config.toml
num_hidden_layers = 8
hidden_size = 768
num_attention_heads = 18
num_key_value_heads = 9
head_dim = 64
intermediate_size = 3072
vocab_size = 42945
hidden_act = "squared_relu"
norm = "rmsnorm"
norm_place = "pre"
norm_eps = 1e-05
positions = "rope"
rope_theta = 10000.0
rope_fraction = 1.0
qk_norm = false
attn_scale = 0.125
bias = "none"
tie_word_embeddings = false
parallel_block = false
init = "uniform"
init_std_qkv = 0.024
init_std_o = 0.0
init_std_up = 0.024
init_std_down = 0.0
optimizer = "muon_variant"
learning_rate = 0.000994
lr_mult_o = 4.0
beta1 = 0.93
lr_head = 0.0059
max_grad_norm = 0.5
warmup_steps = 200
schedule = "wsd"
decay_fraction = 0.911
decay_shape = "linear"
final_lr_fraction = 0.0
batch_tokens = 131072
max_seq_len = 768
doc_mask = true
train_tokens = 1088000000
max_steps = 8301
dataset = "wikipedia_en"
Each number is 500 + 25 x the weight over its row's rms, rounded and kept within 0 to 999. Layers, rows and columns count from 0. Numbers have three digits each. The size before them is the row's rms in percent of the matrix's.

# o: layer 5 attention output (transposed), 1152x768, rms 0.12, rows 823-831,887-895, columns 96-191
# v: layer 5 attention value, 576x768, rms 0.0348, rows 440-447, columns 96-191
# q: layer 5 attention query, 1152x768, rms 0.0281, rows 896-908,960-972, columns 96-191
# k: layer 5 attention key, 576x768, rms 0.0269, rows 448-459, columns 96-191
o823 089:459487536526476472514469520512530493572504473501493495521504501523505486508494463501484509498484485521506507497463493496502520542483485493502450525493518525519487550499502528495498463513489514494490476498493508528510469472443485466444534492470500433498469520482534482517485489506526464468
o887 088:484508531475526537514523487511509483469448499457549492445485496525476464496498498501510514489500538504514524480480519482485482464504509535508495515501506489499518463506506472494498523512489490484502503529536497485492517505513510471504474520495491510516452477487469531471495487493495491533
v440 089:511505512479521455495540530505529503520458494498475570429483496548512529493513538524495502515506480502488450496497513500468507486528531497536484493549541483459508515528464503492477522537502534499461516499508510468487507499537466520492433449489462496525498503478519515508502485525503515479
o824 084:507478489502498494571525492527512536495493496544499502528495504504490510498516503467500539506503515497509464485535525479492494520504506514478491491486478454520481523489522525499508516534510532516462481483474508541508454495494468502519514459494459513484489471493531537502497488487447499454
o888 091:471562473509491504489483450494492511491494535427524512540542503507489483508507507512495498506511554549519458523507571517504508494488522477478506488451456488489472491499523495496507549477529496521489482533531465486485502497502518507490516520527487493453553511514503483557520498508504504449
v441 083:534486495518503525544487496469479523473464510480505490418521494459530510500452502487470449478492491506488518527499478484522527493466519497478494477519499508498550569492525545489497494465487501506518535455490482528532500532545533443474534495478541508479472484498505522528524473515487489527
o825 090:461503498504521510478458503456464480507456503491465493499538537522456475518471494448522505517450543508514497511524499510479480492478578480507517521541496488519480507503475490490487443498539499513483494480522458490509476518493494464516533525504495516414487502481512511514517528500506482541
o889 097:490517484492476513482457478555476508478518483518516491502484449517525522527525510506473481539512462480546497485474494531502518520520440495501467471493484466482510493495472487528465514499467514465471486496530529544467535499459503515512461449478473500473506483461552503512450498458535478470
v442 087:501480474537487504507462488535486463458533511488529515484476498499488517472520523545478514478465491475497512501507517452490470501513478476510491537482518507488466512513459487456529508487546484548482490478474477497481512536489523546508513503461498502502523462502551477534512508512478443512
o826 086:489493509517476516529491493507495504495501498446529525500518480521522499525489458513494469485522505533488485533541515512527488518484461489518520475456523468458507470528511484499532530532467500432475460484528480481494522506515513502505482489468490490512458521452550527480528530534468485496
o890 089:504458484460530546467482496473498500495509487545482489479502486490459504476504497488523484521517505461516504478485493515460506505526507500443497502558518507499510504526450520481459500513514505488465532510531492530501459510478495551506482505482536464514548493504469503519462475451560496436
v443 102:457494492498439529535468469448481542570504458462535505448480496542531515497509496509534507509488449507478513447496469530513478476513571496536576468475522516518490474483513496473490487494492483510517514481470501478469520490484479517507497485503482581533497494491489491525459478473504474493
o827 096:474508524524423438504499497505472527476478487505500493502461451497497486511517484540483476533510466482503459544452489518459498500523509510496488502483496490542527480517495450519516480442517520514480533524517497515494495481488472481478488545477513507517528507534500476501488498514494488467
o891 092:543489501522507520488470506486487513484507532529463520498504524451501477557500531442498480509509573505446545529486496489521516499468484475490553539517469512473490511482521532471486494534518517505464494496476508468515531535507476518464528522501519476470456532478531481463512544502501513545
v444 086:483465499486552511496537469514489466475540462479478513502531524511489493502533502508534503513465509454499516502477446467502507498523478475485493512481468484525508502525491463465476527512484491559490523512464528491518507507499508492503531540482516498495464505479488496473507481500485495457
o828 097:532478503565471494537523516519488495497489501498459467501474502502496525478499533497482567486506484488492541478522507509495488506539514495494503484514477509525509477481508480509538505521479513491505472505527493486513467511472482485530499502507488511471496537510508545523500519523480501472
o892 096:508501494490528464526470476498510512521531497542527487525463460483492455521501489450454489536536497517507474531446477495520490483517517496498496516517503496509542474494457539510549476492467519485521521490455550513490507464476484515512497523553463482480532495504500482452512450471492484537
v445 085:472500462502536503517521504531517487475507529498477498510500497529475538490500492511495529502524507491514551518501504488482455492473539527504471478527554454492541529468502437455441498513510474521517479512468485513480546511507530500513525501510505490509511530493508450492511515493528507484
o829 095:497522508501544517547544542472484489515484510512483480529437494491537483458538493496485491488517547523504515484543474513565468505492468528554504494508531502518499479488506495471524539463449520506500471515476486463495490534478527465549495442520482430519472510481547499478520515533496498468
o893 096:465494504486462520497526497496462508512544496465513521453500511470485508505478524517501518483473477515531499501506541498492480534500530482473495492500510481509449419521563521479556537519501490498525537522545527515537445520512497492486458524499517541509505494531492506538474527538509558535
v446 086:499496499487520506494497485492490496513511529525481528504481499499522520520482537516501487435466476523497563473492488482529544540474450481509482484476495489515521458485511488470514483513523460554514500507511503484480508508488503490481532446498555491498506489499507550510510513473441489535
o830 090:508523520508550521499481485500514530492534513543487502515484488475516502479489521451503479504486496497523486511479497500495487480470511490470531528523504521522537510538492482491505384481560586491474478484472500507487528479538518494508498529573492473518492458498514471526504469470505506519
o894 097:514528512502476473502523471516503478501479495461504455532526520544536518489504492501485536483472501541479483479499470481489472500504533532554517463484501538511507500476464503540513481498492509498477506469554486513536490499493464505515481479485476501497496551493555544444530515496492538482
v447 090:532495517508452468480469480496505498481478482473495507528518478484496555478518453488482520494450486539473472508521497486502463529499506506508518520453463527522527487474523461452489500501514482490505506539565497508476492487462489512531514559505447554496505471493478484477488482540506472475
o831 089:461473463504477498495475507493475477495516517474487442505543494493511450490510528491510510505498449505473545492511465516466484530530482535526530489448522480491488572447455527502542493485503539495479514478511572510485490477528519492483462473483471523515471510464483470490485505496527471553
o895 102:495502494464552457490481470514544481516492517469504512451497531513497508564488479518482517455504469502486518514490502518520504519511496500508499474520490528492449493560434478526467512500503533499480500437501465538498484463536485498500544482484543454491544503495521529521510515506510469499
q896 098:525524504505523516464450490522492454490486517497511492490490515536533509507477541485539514490479482467491519511485510550473483487474483488523492524478513506531513507500491471489514515515473480482506450469472510478527476529515533505489542478462565493477436497467541493469491491489449498526
q960 080:504522494546492500456476508507498466488474504531507455509533471471445465541508505484508494539483461502479503504489461499459541520505501490485455526470497489528530491474530521507558474492451445494503495493493534506457495500498522523507520516497517542489534517499521519507535492484476520516
k448 088:506529530471479529552525472496527525487523475498480456522542482456505489501540501502516508502485491477479469473511477493497504508521494478526528520511537463494493467479513470463467499477511515499489515531457473451515460479572495491489469502516521517506493503533537442481476553510466498535
q897 089:541502513494526504498470519434519500529537525501507503504487521515545487479504508507513481514494460486505488532474516543527489485505475443524516499532466517514509493563503483490474446500488493537522516532477514524517533444507449511517490470525487453454467477477508534526486536514504483543
q961 072:547514496480511462471471506494538466537547479492471521501495474563563475553495454507522506510518512503493545503546484471466485511508505528506507493520464517461528479474511506500471466467517486547450479509539487521487490462494490510463523474466462481499509453484509489502514478489503536513
k449 086:518466457544489497489480459494481462483530417474559514493513541488510507495502546488483499466458535512486493511525538483537542492463471478494501471519528517513491496506480512499484504497532500490508489451480522519516500541498500487530529514515440512499485472505481489476505473485462538516
q898 096:476533447560511506524470502519518503476490510518463479516452524512461519533512532479522528465528468535498477519507492487489524489491476506460445499486529460514458517496521483515483518484507514491500488521509470455495536506490421495515491513518491490511501481499539515516492504490511507477
q962 078:493488455524504541470511529499461520516472500469464526533471489481439527525535536516514536564468468512487485501482461512472498439521506511515509508462492490531514500458524497524495466522466538437550485475512483449494519507491458533533465518513503509487496543505491520496496496471433478440
k450 085:472523475453450486514465531520537513502519507496531495487500510477529541491473472518501517524546472513501506509480490519456536505512489490468523523496476513515511491482471464526511496506510457478480470502458487484461472520525503470500517504496539502477501513517498468538524484546489501460
q899 095:477533480490489472490528509564470489517488506463487496545523484497516501521479518516488506508521482509482525509502501511470533508510475534500501502463508471524515555466493510453512481517520509470524512500454522477522489498474509525514532476479490500512492473504494533479531453530471538467
q963 081:518520482539497530486484519475513467492482520512479462530513511457459521534512509500502531577514478489488484527509514491487552488474515559462497494441458477555492495470541483559507509488508472477555519499518499472460529501503471500538485506549536513515536523520445547514507451513498495485
k451 086:506554525525534480521476535507519526556482537500471481513485510517458500514492495499508507556485509521529450493548510513508481506518479476513514527466541498485480459504494492490495516497502538492508504498527479493523505512506531504534453526496513525493500537493512473502506511541492483495
q900 101:484479516454477494519464529520458493466482515486523520500531489529488533528503521505488545468478467519506538544476500478526500530478498482489507556511509526519490522493490472491508512473495499501527464528533477484530506574482521501487470476508479506531491537492537488476512485556452474484
q964 070:496510526495519532451503484512423507490474499528491543475499498525531450498476529518468464491530507527527476468466504518473468521508513484504511510550496489460524477557492506459509518507462474480500534509428519474495458488473518524492517510473457490491503506501481505515516534503472508541
k452 088:463526507499496475505500490520512477522511563509513502528485496506504515506489472482470477487516533513478455503552491497470507501507505531530465512473476497552483466460503516558476499482511558454474494490515492507478470448491485516525517489501538468473490536515518502531452515510505500538
q901 098:486504459508495490509522489519432520516489476502499515501486464448478505491523526506459453481494482525525420495479518517537514557497491475507488483537512498504493508504491505481493496462529540489486538483510508495489498543527474531533494485572497512509539531532464450506487475536514496465
q965 069:482433512530472472485499478472489492515528522466470539455537526467456511492529496515491492472531509472532468513477497491468483506490472503526524520517544494489493508485517489524512514496450481468529503473496507504511468505494487483533489554504475448466474492482493509532507527488473494495
k453 085:539551531526485502516471493512522511487471506473455509529448460492472479524516486471527511520528489553499508454470460499498541489477503537495468496487518489473468489502494539514558535516520456464490509490522468521514476514482499504497495475502538497502520509450508526492494498474486508513
q902 108:507539520542529473491523479515480508498543489506447504504521489552478448509513525482488503516482515521529497542513507489521567505523518508509453501517478509499459476519523479470470496551475484490537483550502527526455475515515501491535501514490479508514462523483501519467498512538515471536
q966 078:500546541474509510497516502523508472489489505469501503509521515568504469466489513454503488529507523512513525478509483466515499520496488541507503524528510497527509513508493467503499476528534501497483464545526464443522525516495526457477496496493495471484502514479482544513512504495494456468
k454 093:482474478470498479536528484486565552523542514475552447500488506495535473505518512519495518525541463439485529503452503444507493494543454496539520534467503526465503467461485489492485513484477508509471498480506486464488486466530499513500507488499521501495505505502496481496506506486509498467
q903 099:505494521503516485534545472475562513461486474502483494525494547531471488490534513498506511489476453500483506507486535518513467514506461524458473519505498498517529470529536519510544515466487484518559517487478486519519482522507494534518521524535479536499528529460498519492470524472502517465
q967 071:493487478531526484530468521481488538510530515494502522526475522478478537495518480508465485514480502484517444501451497496506491542477507531493488535488507506483520500488544522552517533490439508460543513473521525525521467505495465500495504499525539515479539499507467514511492464436500449526
k455 094:463490521514478537491567463486504487494502509503518463473491498503491494485505480491526488517536518443476498487485515501495521534485478495496505567500488479481502507515455533514446500489506536511522486511482500450483470505531461498533556503524481500509481484513491490494488514462538464514
q904 102:470550472467484488507488537505495485503519519501487449535528471483498489494506474457497492578472498491517537496549496519479486503508567501548540486480526516531482500494473494523509497493478528536480487519516497489545557518503516525500493485554500491501533526513477506547530541496479504449
q968 085:506527455497490495475546499496488519472532469479496500517477462492488483529435496552487545492474500493498517470505489476473505516515482454491503540484501524488501488510480518477519485485510505524486499538481514492472500506480519558506512492529462506529463508506484461497491537490512473489
k456 090:501507491499485500453529498504490476514504559489558500446485508484511428459505527503472489532485520495535462518480490530507510502491515507502539508507497528509482463484502499495537532485481471475524454479493516484494506525478456484522536496486510485519491512494519513468520498550504462486
q905 103:456497515492497525478471487470520516452515493498502520504500475468509493485563467493484512438495486518484486481507531480516481514485461559508508524498508502493512495474493493492478487496468510516503476506545466520526521502502453470510493497524467501510467500498489483516504499534513502491
q969 068:515435502537510484513450468451496515505521518512523527518523515469487500522508465491476466477551495494529473493457494494460479526461537525469506483500491493485491526499517519564488531508487509515568483469485459525496497502503517498516491516530483512524544525545500481524500485448494497525
k457 095:548486528496513474532536520507508452492497512465517510472492493503501444497479459494518491501521456532532525507521517482509510533508536564487501490485518514475476495525550458519562500486543513424464472521501505566502489449497550514477438486491500463530495498517542526535503512525500489538
q906 104:470486525488544496517514503450500525484531482522445539492535449507487468493485505518490509511497494511520516514493542484511468515502478549547481482501535458489544475474487470485485500507496506496484508497516465512496495453534543497501494512465509480524480489484517521521526515506539501523
q970 083:486457490481526481472524474503484478490476520554477536472477510527505455537511506526481448491521455545477446509496517492540495516524478499442483503491524489423524471501516549509500531524524540517470489505507497498510429499495451509519473509488537480495454458535498461506542474530503534439
k458 100:456531534498520495479533474474554506554526447495551538508505482560572476497515468502497421481548450483526515469571478484526483484478498516511528451492503483496530529500452490479516461482535499455475489474495506560496518444461524492495460508477478490587516483462533504512483490462506498539
q907 099:498512534499558492484474522461506530512521478493479561508505498532510502522487497519516500521543495480503486497511542564437520539492514524545532505483503500466500467521488494517473516540488475522524459468500478551488495486484477513449465507507502522480481494531497502497519580448514455487
q971 074:511478481489502507490561568544485490543507501500489529452506482522520462497472519518492517514482480469531495485543520512520503479590493486482518549505495534494513506497502520416510502515493536479482488455476477488461498521502498527512526496503497492512445490547488468465521520526528504485
k459 095:490465486500515466488461527512492486534502494484527497497525466517455528499483474476528459461522475519496492496478473496528512504504520573478515520501529458497472493532571502522523461500491485547448468469508502517510495479511516481484506503500518448490542484502538448488485482500468503459
q908 101:451508486471496497509484482546480517488492447510484502481482515526490499504497525512485489492472504514528524497533510488480475519533473528537531521489483470499499483505491479493506507451541535553475508488475469487498538474517459434514505475530544508484523487505518465510518525498462521531
q972 096:486493477524502512521464522504496475517469457532534464488523488494468510506512518489506507492503509478476510469514511524519558507524532481514537463504482490504498511487489516508462506485496496515548527466496510532476540526530455501476537536484464515522511497527428496488490504498442479502